{
  "num_attention_heads": 4,
  "num_key_value_heads": 4,
  "intermediate_size": 576,
  "norm_eps": 1e-05,
  "rope_theta": 500000.0,
  "tie_word_embeddings": false,
  "parallel_block": false,
  "decay_shape": "linear",
  "final_lr_fraction": 0.0,
  "train_tokens": 115400000
}
Each number is 500 + 25 x the weight over its row's rms, rounded and kept within 0 to 999. Layers, rows and columns count from 0. Numbers have three digits each. The size before them is the row's rms in percent of the matrix's.

# down: layer 2 MLP down (transposed), 576x224, rms 0.0613, rows 100-139, columns 0-111
# gate: layer 2 MLP gate, 576x224, rms 0.0612, rows 101-140, columns 0-111
# up: layer 2 MLP up, 576x224, rms 0.0614, rows 101-140, columns 0-111
down100 098:497501480496491467507508527442505490559517506501484497476497488481467521487489478432502524467495515461471524508511524474546478489493545485437489525537489501502573519551489520517490496464490506487500481538531499495480503510477455465495554531457521469564485500491505499513522470492498495521511523519554503494505507479503471465508508461502
gate101 095:531525481510515517495486508475473498484523495503502482536494487507518519521538470491532505515511471509501512511538505487503505518466523496522504474524504563445506494515499434514505478555519504472537496497484507501507458539535524519463524510546488521495478469499489500507525493493546467478479489510521499505516497481483467480521485504493
up101 100:479510489515512483434499501456469542493535486483489521499493522495505477524526433484475474513487539490538463508530467486487513455467470536481527486483459458513464483488525499445515492511479499500479537483492520494515487485491506531488518481470512498473510519532464520508526514482465489499489503542467495530500513475477516504484497476466
down101 100:488514497476529487497557502495463425537473527491504476510511516523482495526522484508492484478475523540451511504495490515467480534492505525510521477518558516550509517507535496505505552473525515495471495508518546499480534497460507542522506502499506515521491501504488500554536500524528522511472505462473527486492468481514505497502454530491
gate102 102:486527493491572486514511509541515484514452523524503501497506551560507431495504483495500522541531480473466464497482518504510531456485497536478536518506513530483479520493528532497487498474503507546493504502515502471487548551470501470545513443516519508506496516507467515497513478513554497491506487504481460488505469476521475542525505529460
up102 102:502535485500497516532503502546468448488463476469485506518495515452526445479477534529509511526507519470486430466476493486474521470533515516502532527536517495495499531521523513523549511519534454519475512496464511508480494475470498518517478514482484476546508505478526495527502498499499518478473517503500517516519399508464481517514509535488
down102 103:534540521513502516544532494485499532443533520461540470498486494460493503501542495512478478473522466482524497505472495542480516502508520472491513494464538527502527547511531479474499547478525492511538522482494491496523455486473449509491523525493550525550498488492481494483490493518523512507493513491516492531485559488524493532471479482512
gate103 111:487506474462580470527517480507531461506533463528466473470483468501492562508494515479482482515498459484479544484451493458490521521531445505530502498500494478469504495519516465507536495504518496491487512470500505488505512511502534485479491516510513480486541465548519491491471509493505523512475513509545513504486506516493465515467494470517
up103 106:479483530531510508445531483491514475527512486532516524501495540498496509535491512483504506444464510488487505532503515531495512534498551502526474475488532528485516512500533536488455547540525455438472446479440518506514509501493533508544480555522486513492462511544467494504495500536506538492509509452528495485496508487514513478526471506498
down103 105:476485492506472475499528491496511515518479507519504462507501430477525481497487523504500500474461465502498526472495475491465534478512512517501491446544460495486506528486487516518501518466539516456547479524513505505497528504496513524466463512493528510501473520536515461518492523530494528525493498450479494502505482506463507468480491507514
gate104 099:492522512467492545501516480537493492491498525506472505507468481533466489490462553479516481474490476462494535480462525494458495445505441447542510521505457496451519521523474480488453494497505508534494521478511469481490465520501490518486516460489468530494522511532520485513479513489490499491499472514550453472508505494500493518474477455464
up104 102:464497517500494475517523516525528530492539507517505513491484498520484516520543475504509478513490478473470539472445528465536498499468511502490463525527439474484478548504553541528530438510499524535490492512548515475461507455483450479448476499490499459522502507513462533509496529478464498505488502516474485488464545507509451529490541510514
down104 101:519459465483492486491512498534478490533539513537518481516499519480523502468497496523532457526496515490515498487481510549479537443486515473517478531492548525487474482525476486482454524476527495517488509511478532457535491504549504525518482450519516523503473481509494471505505521469504531562514466477468474482451523514482532497509461484447
gate105 099:505526501497479503526503512456464479518467519519482485461493527461530500511528498471461520494484482490516521510501480505504491480507465526513489471458481565541510490543525506477535464525492532541497537539510512490518534473478516478488476478467478514486495487499491493462466512467495476448458497534527482499469492512473515507510506545469
up105 095:514504516524460535496502478514483481489524519473479479553530516524501531476478482502476487514472528513525548495505513523495467515480511486504478482524493477505534506517553490511535468517534522497474508497538544499460476478518513506453496487554468526535515517508467518497498505474511480519485503480471503495520454479505512480472449509478
down105 096:487505523475533501489471477508475451480542537503457530494474457479517533533510423507508504470528520502538535497476506530472476480493474508504518539523455538511508500471519521470514503475539521485491483483491499490528551456526527463514507446496473473497469539453513543495535518500507524459498514529483519541518502491484492495508528506528
gate106 108:482489503497493502518499546504501433553515504495526486473525516476483457519505546563524543480477482435479512468479522477477497476527497448534504525463501515497482481519523478463486502510537487503492528486512476507492528488524512504544508513499499525505486478514452522452482470493485485460496484492486495474530478520467482475519441542492
up106 106:542512481538437517486448516493493518492493539502516519499520499468494498500489470494528499485517528499479524521488499480507572459470493502514553519486503470464504506466516537524450533516497506490526510534510473509451537493497500511517517493507507504540539501494528487469502480497518495535536480491502484493483499498454469515511528498525
down106 102:521493491488457477532502488546540510513498466493463545491497541521502479538492513483511514437522493487534487475505487449540516525504469455514550503491517500486515516538515509523514509497482546515445512471518542572509520524471476494500501488534492525523512504488480486464487486497490494489550516516475460500509500508502505454545545494484
gate107 103:531499470497521524533495503492504474499459539516483509450493505527477545458508448479490473465547504495500516506486471474505573510553502494464450480489471497553499503484482502538465506480500508478521490481504481474504489486506494517532520481492505491475467486506508515460523475477553492513508543493508528503476529518486474479499508463530
up107 106:479483486524511478488526492526512482537459451496467521488475516521521528471525469543503496483507503466511553503467532475497517529478486476508497517475543538490528510530462470499527501459500514536507489480508497523533485505474504484462549535505511495489488488480545544535512514480493560526504488480476488530481481493490532510442478506502
down107 102:518522566507473485496512521500494509468436508484444497516465515456548467464555503471512483491509481459510515531503518516477500475533496465523498503523532510469518503483483433508443517530520535462532422498496497476528475472491514452443487515493452521473481495525495523537496486518525464490488500501444472489516482486541481499504447504492
gate108 096:488467497471490508458495534528528467516478516494488503489502477536502461490521528479514494507478516511499528495487504485509477478503513555534513496484500505504551496518472508548495511502503518477518484472447482498530510459472505504500497539504479518492503527527470515500507508557470527493524530505505507474527468496482506496528467452483
up108 100:504522530483559497499540458516521472533460495519552517554495471496459512508514480503493521481496505508489484510466534517542509449466537471482491523506532511505481475502488521506530443505497425513448515490513459456470497481472506529481511476530487501490475532496501488489501509512489513461512516490529476461508501499536444501503510516510
down108 095:513511495479532477524501476530443498519461561474496460494472462441478478500502502498508499483475502483497490492468513524501520521465516521481484455526437512528511479490481478508500502478500538479561497467480494525503476529571473514494471489506489508495517510540479497503484509483508538498481498487521463505500508514501482490507499456488
gate109 097:482503533479548506486529500470527453532512509491505527520517491513499456491492479476521495474486545473498512500485502494510496487555490491508453496472503485525499481497501496497517529548535489489446506499486481456512508446489480468507507452511543496526517475549515471488522498514437506479476461493534553483463525568536495529497512471490
up109 101:542511517518488494508441455502490488484516465509487531542497483507519533486462481540473474527458474445472487528510544566462507494460493523528492521520523479504507490465489500476511492460498490465489437563501511510496506510488454514547491489534520542458461474530458521492461494512469515481478501508471472454493495522501523491506491458509
down109 100:498505526514476494476541523535478522488545487509504480505516505497534504543472509477474543488475474501497465537518536494525495495488500497518455484517525525510502481477483457522503468511514509473487512464514504526489503510524485507493509514468495486451488485514551471495525492484473470531468536500486497531489521476464482500478448535463
gate110 096:520565449464517522529515460475481510437483488477492482473507512468541544495492489508479489471513514494480525506492507514502504515509545514534519499531511517466481512533499442536496474506485520469471524496521547492478504510495474492497490528482469510486496481475456548505460483503501535489516510491488488551480513506484508506525510493494
up110 097:559484457498503498489487529489491478491521523502507474518512537504499504478489505501504469485535503510511505505492491552460438546483494510537534476454517509472503460510475486515501458455551541516483511477479519579481492523512506547523519463537508524517540505497494484536514474499538463486530517451430446545473442503502495510526471508514
down110 095:496530527551496478514491513477514514524486514476483515475515475502504525485489489473536463492524496525480483502529491513512518508475518534480522506499526489524539489488539526509499484530492475533481509529510485504486554480473494509483516464478497499538510530492489507514510509529488469525460460521480509503510530531480476511435469504483
gate111 100:497508477507526529521545489489489463481491510543534558524502472500504510530490475519467495493549498471474493554510503504530550484489466528474540456521507486497500505481504513510508474479498488514504503462480488508548485484502487540530515504497538499549455483526543528531477531485476482472520478480466472508490498510471449537468529443486
up111 100:495513475511524502477478542459465487446510469499449478539519470506483474483494523497467475545505489507502509462483489546461498491486531502477485457486495515490470536491508466497492555447506486478493473502461514497506503531513528517512522462533456515524517540533489524508522446471505530480497504464498513475519519478467545513484541501474
down111 100:511531506483497484446466523502479524526519512509503453473536536490537477473510539513536493494518492466497521522501454493523446524498508489552503533526518491539508484522515490542543486502462500503521512565526512485530494489522504501450488496516490483488473488516488522480510532496496492518518486491498515510477482461507533492536460520524
gate112 101:481500474502504508511463473484556458508475488514449485473538539522525475505533469534472519499537465522487482521484489485510488472524490532497498481507526476465528517509489452469505526522527485495481521484482502474512500468503508471503500467469520520493458532482478487514547498474482456536475471483482554504519448518526445461480534508524
up112 104:498490486547503492522534471529460503543530506537506489553523474515512513499495505486489512485511531526460498483499506552502480512498478517514554464540486465517494478471477473498523515456484499490487495475517489444491480498527469501508537463521478558524449458493514492521521515520517476456537520479515497457502481530485498493525500497529
down112 103:517504527511519520463504567496520511481530520487475519534475470493493533484497496536498495477501488472452523478491502520498528493478524550536517505488521534536507530517476558490498523493518495483470520451485519541482504530480496489472512466522512498523502455511482503517496529440484514567506521476525499510472480517503508512521541527527
gate113 102:470521533505498527510453460511540526548571527484457501514491497472494474438474528463531535516459499519517539494507480510486525475525494499525522471505485500504519501509534520521476487503478484479520487505495468498516507479510466470470507501507488522524474504490500470501473532502505520464550488466485490521508515502489507485450465498533
up113 100:504485453457512506506506491498480504510473490516522552529475521492532533462491549541484482510534549523498467496526530490445461538487495493491527478483515483488537535460498482510477522467495463534504491476467525514528458508480560514546481530505502504516454500504492481534492482503490516521525522487470483475504443480512509479512538516462
down113 101:408486446529488472497510518499518497534497478498533536495499499456493506496499476486507497479442454492487536486492485542470494518499506480505517461562486503481514495487516487478484512542475523502462535467493497524519545508539517504466495508497509509485524468478497516525457500471499464521503527524509464515463467522507441503520533474476
gate114 102:545531504507516512504510524527528502496447569506503493501465495495499516534509484498514484541484466487496508525502523513496503521487499520497492451497484497502516499526494488531512504515509494468461485482513520521481452519472504457464473531495531537529495452483512475493513515480526519486474494517525475510513510519467492492437479511530
up114 103:490521501485527495492480493489502485498476489554466556494472524496494485529495472489486459476527478495506494540464516500516523504482471482532479474546536501508473514544466511515478440482460537530503514471469480509510534509472482501502474476502491511534509498520497522524516505476504529500522535513469514489571502500511498473471479523542
down114 103:451485494531521461488527488511524498501513499499535537512491523466513532502499467478533498539472508537534483509518538517488518524524474541536498462503536488536505518470510513497501482514491528474455513537477527527493534486445518497521510515443567446494494483509481448508491515541536522475496524458537483508529546499507502531476533511493
gate115 095:486503506486473491533488488524520515532468501452458490517490567510479471472461505525478517517506497513508486514514478493464493472505473520506507470522502489523538458507508506532493484491533500496534537483518483520486515489460523512525502531516474485530494504534467482463526451519450476562540491443470522521511443474479469467498477455515
up115 102:511530532447492502477511544445509491448480469517500500461531489495546502509538494475536502518533499520488540495515494493521467491511527521508470511528515495488508515475500459515514538527481516528484502458506519505543519517477470524517480470465530474510467521519490490469476523527484484478459494507533518524503515447544527507485479493472
down115 100:475476504505504504491463472494504526493511505520509518483497544518514489524494493532534492518498513525495510493497531522476498516485488469474474534478506466503483472515535539522527502555496521493515452509487497494503527508488494536498497473487510532511540516503483489497477499533522541484456491462481465485499469487500491507491540513476
gate116 096:488541531515471499504521496486497522506479467469459484530508519470517488474543547564515497488501524520498489478499507489458510541511522524493494487503459479504473472464504498506479542531470481492491481453448537496544513516477480518503503491480486496492490499529508443538534485532492461494519466519498514521450507479510513544484477488563
up116 101:561503541466464502527494508528498512466501488529510498536505491461450504544496473499483454498481536498489443482513542525528492490515516482503542467496500493488479487481496470497521494539568491503513534515534476512439476517499543480472527512497525461523531523476501525511496474488516486503473470532554534487495487488490477526489470525501
down116 100:476512457506475518500505500450481493533464486510483526494474447490494489493464510515527493563505489511504480519520547528523511460518499516536531475490482490475503498464521466499475502512508492527507443523490495478535524530569523488517487494488461517487545549505548491459498522527463547472487475480506468537492531483505527486495477450492
gate117 095:471436506447506476517516507508516472519456490483476503490489519509496476479502532462557569519477509518458483482512526516477533493505515534454509504535489534533510485500526501472487491469499506473433492495501511510552454475527502535497480490484540544472548478472476526503514501559498504477448521531533516487501508549444516530529506533496
up117 095:520500517491484526471529480471536521472490491487486474459490465513481514486501561500465494513479516529465520518491515520520532503509509528497503508470508455478526496468488535501523515474549475529512497494524510507516468532505498527497467521498460492518443526492467533518479535514511448508496490500531455478455473495470524468530537505505
down117 097:501483514491487546461490434525529504490504479491464471526494472521504446511496516503476521443515509518477476513463519518482502526535535501484463472475497525557537463516456511513505468520522472507514532506488513511474486525504499512489502489523491495521513517476485533480525506520492518538513525458551494502496506523488477501526510452493
gate118 100:511466512523483472468516485499525532486505493495477492522514481491537522513526491499479514468476477485491478508499513536497479505509496515508506489475465498479477495446499491487481476536545471526450482472524478534482497500493499506498498526516540505501471470552483441474534503470498488504497476520502469491467491493448532509514482457506
up118 099:481486520513528482469495514510530488505539460470435485489474517517479513450459519483513494488500497522542528497484478507498488552507514497472482467518500518493512485533509496477506478516487504479510472525501546518434503552527510459509444498473487530541509545485478482489504478500494514511553542505448497529493514492451517506491522518475
down118 099:486506493507471463498490489507535483517488475513493514512498514502520493481531520518512501537537497494486501514472513498501480449521505501538506478526476498541531550438460493507467476486507505492475501538493514508555499499512485496491501515494487459466498518510481447552544471518520472469504515524468496464504525453527522513493465512520
gate119 101:501488515496533505539526466519495434489457491501495460442517499515534468527449494475497516472476501530473509511506501477476471486498476500494538499504509500542507472540493494497506508476535497529515533480478515498479472517510501513512473472488470518525506497527535480468490511488528507481478519496501501476513468506496490496473505505449
up119 097:524491500517525490442452513511493477464508465495470467491523493456499477455538529471482491464512484515528459460517464472492528476520455461490500523520523566499442533515503487507519473507462556481496491507494514499498500521506517507561486504481524474536521505491492508499482447522515481489503490501484503501485505444477502509481484497496
down119 098:518526466472538538538505494472494452514535511505541474531488533480516517500512480452479511506506507523505479510533484500526479485478505508520486543530477516486451489503569487511464525484517467521501523515494513502530476477512502481501527481527494507501517532496468484491488498491494469443471484490464550492508526453475496511533516534467
gate120 103:472484501482507504540485498512517471497498474471527498511507460483482516506463522508505551508520503516486477520538493537509506482520520527519550567520486515542506506490463506515492499465494508563513465454456475521513539557506475446479519478545490513503516489503504488537454549507511478508473463527453488506473467543502455515505497519491
up120 106:508480501466525516504498493488472502475501471493494490483458497515556536467474540538474500474532554493481495516522449511485481520501521506472522484522538453526488527450473488537502492497544516449521515489466482466518466537492506527479516513508526457476473509472496503520526518554479503490529527462498542497561523528484469473521484482523
down120 105:530514497461542479486546521455526480494512532496440495534477496490489499489502476522526513462473476475493499494517469463523508516487500485512529486507499508510513501510458453494484524497499505479521501503495509490520499483503498492471499521490551500490497484490454505437488500518483497476466477516512561540481456518492486501481469481473
gate121 107:502486480534505512524532527471445461499541467515474520487468486535527491477502466486522494496491487492476540475467485515523476479481499472438466481508500540466510487493521476534498491517486463487500494467498507447482466465523513487486532516523499478496500467537453526501510522527470477461472470536479537490469491528517492533473501456520
up121 103:474487464517470524493505577510470505511486510513530479479527448516495515516498457551487481495465510505494462524506495510530471497495514481508443490493521488493476522498523505470485460497458490524535479541486514470536481542512482482516500461465478512483484479540497528510476476531506498502459483495525530541479496501497511476489486488535
down121 103:452497522477474489519476507501519541469522537504471509474541490522491506481520533463494482481491500458508476494499501502514493497548512520510487493496485550474501485531524508509469471448549504505520500532534519538457517532505493530580511484550522486482484503497501472474493485492471535504531481469471460556541472487465487509536486536496
gate122 101:515538472511453512493513454538450511507512500472495504485481484505459536473445458477526509443510505512519484475459506487502516507522501484467524522513505506445494477503458499469530520520540461494458454529514514447511466460496520511523496494492484490558477506480528490486473508502499511498511458498512511493520509550490517484536477469515
up122 103:446525539515491519514530478507513521490492555514502460537481484510496510495487456523529496528477520461488504479489550517494468497490529491524508494493455504475466481533509523520509517456504493543487532496510548543464551464486533528536461495463498510521477499497463470496493498505497527497512517477510530495505503475479533456462512503485
down122 100:502516497463524521486490463517476490488538528509494573524540492518503455480518533441539475529514521542530512527462496483505519533541487496477490526487500497444512496519529513494508497528443556483508504480520488529543503445514499495517505481480457498540486550514538485477498495487505486475499473491493466527518505535493488454516477474447
gate123 101:493483538499501525527478541518516452516483476491553507502544527526543559483489492500487535494540505543479512514489481482511490489524453535512494479524531491509501511486494484497496515520479471505479455520459452517512475493503487533551487508521546489507510509526524508481476509485492548520485472514471469496522468509535461503506466512472
up123 095:463472529523559520492490536471521530485499526462484481487551515501489484516521479534518482501534500483563469497501488496497465501452495496540457523544489489451486484506471516481514510452519532460483520529490493510497511494510517506485518484482520516477480476497475503477452530516504530513479504493532481499529531471470498519520548521475
down123 097:479495540508524480502466471478458493501473498454469488476479522529518492510454507522550526520508566473542471508489491471567504512512472510483471516472505466528478491546535500541514511512499490480516515466535471477496507474502488511531496555537492515474502507463473518464484527485516507471545519455504506501472465492504538442516493495467
gate124 098:489510501459514521517494481470501501476511545512461512504505516497447496504477470508502507478503467514503485545474509496510537504489482474481507530488493535529481518475552519514479492511497478528470499486451507526499543508493522472535524506521487497508519473461482491454522523498530454538509506514495528516462474497543476525509474503509
up124 101:491479468433502514496496495554471493472540484510519466510462492457484531515535543499487479467476459483497506511463527505513444530492512441547490511484483533506525484496492484519511498527502494507451508488546491441468503496528471504479477516473448480505471477509516452490488496539502506521509516492482498472428492525534505474463446500521
down124 102:497485527496469475493499469474548509515507465520515465489494513523516498506499517513505509543505490447517471521531504499530487483501497483487483482497497464528497501496497474481479477497476510544509479584467444512489482516478503507490459474463465450501455504471504484488475498535468494463515477500498527501539479510506543495456506494510
gate125 099:466527472502495519487486518493464539480483535510503488474501505488504518460479514500529523529515562538561511508505522441499515489481445540495507520528485474474515469507477504509483524561513517482486521523534510537496490520442465464482456490481504492528532508530537515468513510509462512507509497520486520499491485511500482494537489478522
up125 102:505516487484503482486515480505497499535493469566558464510484479491474475451495456523502515471498548484504455518494468534486539535523503477476500488488513485511520523509494496525501510470511514540480501520521484514517524508493510499582511457531504481542510479505534538532527472510518466495496512491500530527513476477505485458536538511507
down125 101:515493467520474507505491466514492487499475528469500464503510534529510474554479508542488495492515544521523552523444470486505495522497510559512515486513475495506492447536508486497506488520507544470477495530531517527497559470483460497574480519491473499521487475499440503491553503504512534478504468502484512490514488519508528483500463491485
gate126 104:504480574469486510506504464462471482470491521543513473503495476514442481469470528524506517508486491491497523447472461502494499432518459488523458469522491501526517526507491527498475523510463499533484524461473486494536543506498487493524487556508546504497507497535476450475543468463470486476500451523504507518496513482481526517491469489490
up126 105:493483477501535516516501502551509478463513481519536523534472511499480533520483534509480500523508551532512496439494473481464490465456479546497498469483468505486503474485522476473557498478454517524490517540460485504486519499522496505500522523535493490487478548512536492529504521499456533503533484551514514542472495494516505553470464484485
down126 102:491485503496517478477508465461530494510437513520513535532488480507488480458540522528488495501510438512502517506519463527455467504476472483520523504536505520475493506463480512500461487518522571516464509494531520484443534486464476490544545478546504489461473493513538481533462511492479480492523515504508482546475475469533464515518489476448
gate127 099:504483518473529506517498525519502481465479453468497515498478502549514485504475486511508512480508481515512536473490460510526521486569534493492522489468437548551510531547488489535490477490519495524466508466501497506500509535477511464529491504515489491499463474498507496533516522449532555471537472536537496510507486536508489484484501477516
up127 100:514480517497500508504545522487530521521519493558518476513532494512497490517501487503480515489473497504524469487458570515456481493535450489487474503497510513495503476466516498444525494536514495475481489469498476515498489518509502519523450505466461502460487498543458529560489544514515516475448471542509489486531483540496531544486443550507
down127 098:491490552514468488486509541505476543516503521554515480499510471502506493481467531463462493514489513508494498507484544500445501514508512512464516508516494545505485516521524471516557543552451529489493517496480516457477482512532528495543447486464518467530486517472472493495536517510541534502484489557480509487513450503463540502514501490481
gate128 099:495501462479493509495498468501453514540497514443492489536472478519469507546487479474503477497505521489479531517528526471506513510537513557473537457509493454483559516462519522492537476538480498530522518522502504508486500494523503465482511501507522522488479478533502553491534519468469507538499488490514494496481477432539488516467501479513
up128 102:502551476528518498487485520483509511524557479458488455469468488473507534501493495494477545498544538477505494505514488530523478501519480470498477499507512456500547514533490548508515482527495464457512490526523515465518462503474528476485502503504537467497502489543432522497546458473488530540519532511500506495494542503493487476483503544518
down128 102:477486578481475508537459534493493458463514473486510491481510486519491471502517505492532513523499490480504512491510493477504529490507501494544523449496527533506506504558479491489479484467481508499544541450535498485557511495498496524504470515543480516519559481532502501491490448549505515457493529534479493494517476522496500484553492449515
gate129 099:480507524494541490487484492518480525474494512523506446547508460483459514459513501500541522502526496497514538503490472478525477517472480481552466488504493503470532488522530468494489511547519524497512483499448496522513468479510481490489434524541539556514526468519536472518523479474470514466531470546498511521489480482456479493495437510507
up129 099:506531495453521532480496501481474477516530470485501450516564495491552463486503557535483511511487481528538442498464504462469482531511496494545489514541544503494460512503513490502479531540536523515521468542512513514479478495488542541551487528498498503472539479511487506523503508534486502489458523505518521487521445501524508465518517513491
down129 100:477501509506513475501543503557539525502534492530518469500501461487549485470518533505483484538488450473560498513475481509496503489540511511514502480483510496495508480529503453486515520522500533474515482512508484487509502476484493541515494515493437504442485535550509538503502524499452504542514497512504547514517507544512438485517464511524
gate130 100:537511460531490504508483462485466494481516548451517543481469479492463490514524494515508493521497511520499530474508522486536521473529469491495499497536469449529503507529495486536495544480503514473498514481490466473525499524470487513450509488487470461517505513478531469478494482548509546520535490470473495497492520560435504523501431513517
up130 106:471489492508485502564508444520494479466484515511493531524473502524556552487445489492533518470483508506497497489477440522494471511507518493519529465512520498515518486528469480495470487496504502507517507517482444498485471457508509523527510501497459536468531484488508460522487513472543483457516476458515543475519512535546464477483478509494
down130 102:515526492470476490542493460475523469498468503473532539514507516512504510496516520471523491563510480518503481480483523493549489516523479483484464511499509506518511480510541507567528503512490512523523498504478522556508477489523545507504484519513510459508519520516509495482527516524526493474518501501538527481513492500458506481539512517482
gate131 098:492526489507497537478464490511504490480554532481515492511502495484495469519496485510511533509521477513465544509479483495430512433503467501509550478516501525491523515515551522505521467500516501492486509543490537487511516517495521502513514510487463513525532513470471516558444511510508487477497482506476506497502512502510499517452479443533
up131 103:478510508474473496539493483535478521453490531498512523518512539490540479483503460488476521486497501485475521529501508522498542487474532537517499514473503543514506507506503489482508480503468496486522481468501492537492447468509502523487450484508522494479506508500559476512458517475529507509536533525480470521515508556473479522490525492507
down131 100:504478478499480492513481487520547506499483499555467488482506513486496495484549485487480509485508511480524455502458494469523471474451489537489486503495490449548461522467518502544498539529501500503525510510520524479496442520561502529478550482538474491489488493519529542497513497468478516547470526483492517457544488524534485491493501483481
gate132 103:467525512468522463503488442525472461544492466506447504489510522507457502488489509449510520481480508529461515486534477537516515462511519571507520517531516468512510486471478507516500460470506520531520500496524523506464517459461507490492501513467469532488473501464477499509479486549539502516497507459493538521520489489527535550531510446485
up132 106:512494480475490502465487471514498506510487469520501515487520509454484514547469546492492471466478518523493467481486552521494536483497467510471528497494440463523473502499545520511533522523487501508479468535501472471435536491433522496470501477544481487544485524521459537460501475491535490474526481511495494476507482510500493510491485494520
down132 104:518475550524502492503474497461492492504452460506545474517547484512516488505526489509426495467504524467523480489515532484478482469518458517470507497491482515484514516528476491498504504553500522528487511486497504493534519448519531488503520501500485505460500493517465499523559577550528516507465547503480541469520462471511458497505470501494
gate133 100:476504475521513534515561485526500500520530500481503502524518486505492469552472530479501518528477518515545486545562476481477464511489493525500486496537535510475474447511508513509495483493549544540514503512512512512469492469479480488474510502545510510500489505499501496518482496465508514538464497526549486502492512455523498533501502503445
up133 100:518561489494501508483491530479459506466481467474493505517534532523495496511465520523550498468480525488549492517495447482478503522475488497480484497528513491515499457503487526526445484507480527520503463500471528527551462482485476534500481484534522487515494489461505472493539527484499483492536521513525473530496475481476528478495490500471
down133 102:535488494512472450458531514502480480474507482509494490509487480458489520476472469516479509498470486447516498494536462498498548498532505468513486485519548513502498461520504481526518476515526508501474475441483487529482536495543532470484472486549485537457485517473451464511498508484512461444511468468497509532503503531513441472483518505522
gate134 103:512531494486493507483521493513562472452475483473503448523485509490537492515468539499526506512486516541533490501455488477484504526537460489553531495524516496519536485524539518475469521558526455506484461490486461496494498465464467495514501500528489511576517501479526505453454505492493513504499488537523519489528489510517478541532521487496
up134 098:502518504500527511506515509482499501506548486534530519492516475515542505480501521490490467453519512504489490504525496521460487500496554546463529456504518524471483490495556521456506516519498504516518472511466506523493468463505476515526523464536508498545485511463525504496490522475509555508424524480547560505473510460514546519537514522505
down134 102:488483514509500462465522502495534515488526526481493495510525470535511508466508547472438484492474503480506448514472474474493489566501511490502513459498554503519479454506516472476472494491477501448509474511471513539481474503502506507534516495539529490546546508501483451480489470512487511490480516476503511484543471529519487449497530516475
gate135 103:508508527512447510513468474492483492496437501514518518531495491500485529510513516520525517458503539509499489497540489513468484505506486515513482472478450505503509484491496495477473487521501487542491470518502523533533457503501492461487494499535494537485534494520468480493501500460492493526560483531507483473469494517441504548540528531505
up135 103:494526481520495525443499507499515473524496486501531527475468508448465496497551548486512488567530489494462506510541563500502494472449457483486494528507509531486582524489514514560459485521480505498527515493453510534473491542528465503478525512514536473543499488510513483473464495483509514495487498456461512493484514486473472531548513490523
down135 104:515457463477522489508520497512571492479491510468531511508504546463514520508513507534504525505515512517460506487509506486491523521502532544476482521499483477467506489475512493487451492481484508506472522496492552504542477501508489467462515487499551481519485524504448503519472490474506490518540490516530537505476491453502457509518532524520
gate136 102:500514463486520528551508473491472470473462464507512495522542553468506518479450514546483510459538478480535544495486480466494495513489481510511497507480514516480489458488482492502463520472511504541525502508482492474484480483467554469519500528502501481545508494473530512524467503494498461498483486474520491444504481521510474526478538443529
up136 103:534523520535455514521504485463467499480504528497486475495510524486496489509487468473496500546517487471515479536525512520488501537480481506543528481556550546511516517460489486540507506507477512524513531490503529467474537482488463492499520475482488511526512472513528476517478527544524520473551499487527548536528514477485504480512503484535
down136 104:457546537487494469490557511550510491492504430558467564503475490514494536463462522471530460475498485497511530500480487495474458464482498471504494516485450482522532507529538516512516519513530487496485534514485497507493563546491482521468509501531514468451512489490522472503505480498456477495526489552492496501499504490511504483491518507527
gate137 097:500489489472516526486528501508530527501508509520491462510462536477491542477467519501449536513490515504503479478479540483536497539515496504512508506539521499546524525486515489515508500528476517497476506509518496481519462473486497501450503486533472490465450528531463508477485507498491471549493498512534482492477499540494527485482471460548
up137 096:522463526496499531518494453448484489508535489523483498514535539537452556472490467480534506516544483533513507505484446483511516477499470499506489489534512473514502486485512552500497533478541491514487506465518478461512506533514471502523530526519518505499452491520488490556512515500486498472533495467502510443494511514503497493516480497534
down137 097:467470489507483549486471485511501465470498533510519514515471490515528452506453509492495484499481489527469483547492503480519520556485463491466538501542526516523518511500495476513522520511508495455452469464513517480489499504515489502563530521521493523521504509512509474505549510490485517506540547470474513535490468528484519514494451518471
gate138 097:473532478531487483475513488550499537471503482537483445482484543486472497512517511499477525487519469554529492441516501473532455531534474531471485490525479444496492495459542486525488494544497510518495494490484478499569525515484484451501504554491525539461509478533508502457523461497511511482506465478491510479509538538518487476473478506509
up138 100:489465515509550533498516498505497504514483489509475515510477513528519534525512517459492474499496481514479483496514536504515456453457491482464501501528509532510470494491539515477508457476483496487480524555464517491491561445482539512447494471494492525516469539492441525485503519559475524460475430469512525511537503515505534509480449466476
down138 098:550508506545475484509476521517488495479486531476553489537503505509534477486520535513467487486488531463516507527492537455495473523492509531516458549548499494463491487480495507512512508491513467490493534480512500527514515496513531521522487506532497471517526470524497512526516495524505501524521515518468480438511477521526533504528486527554
gate139 097:494506482495520577498531536459509495504505458534553519500499499529482518471508516510515483480504484528530543461445490512501513518451506514456498462478517505489532538491484522458506480456505507530514496512455523503507494524433521491492530494539499528535510498493506455502532481486517538492499522526469503455513502521497493540453485495473
up139 103:516510471497461527467485512466463474499495520548523519480492509515523485461528472508464522533482501504499553520442498559502505507501478522507505491504561496508481552482495507502455460493460488475515506462449549526547489480493518520505475480523506485515501470484496496524535552477515455515511529511494472483498491464548545502503495490510
down139 101:500493488463525462486460540513473490466519480509477518485535504493471512530519516508545512450525479485505464505533529496493506509538481483477496500486523485459513500489489516509527537499504542464492528509487484496552497544504488470533525518541513477481501511474462533474473522500498463471507499514529506495510520503521515487516501527489
gate140 097:503508534450519452511526490531517492513523509466466536495496510504496537482503498464517535543445496509553569485526463497503465496524549511505521496458518470516511534565475482492507536506536515531497477448496476522472476512485492485474488523470489475491542519493515460524491477532501506478494499467521474518496509452495488552528464542504
up140 098:544475436533492476518495539532515482503490497484458533525523522485495457507496485523496490531488506549482473478516533481440465521495512493491463468548499468504495467510538511499527515489551483489510504527502483529485490502487529545484518455514449496499521508519491491503566452515497478523523522513475499491464483499527522534467550526536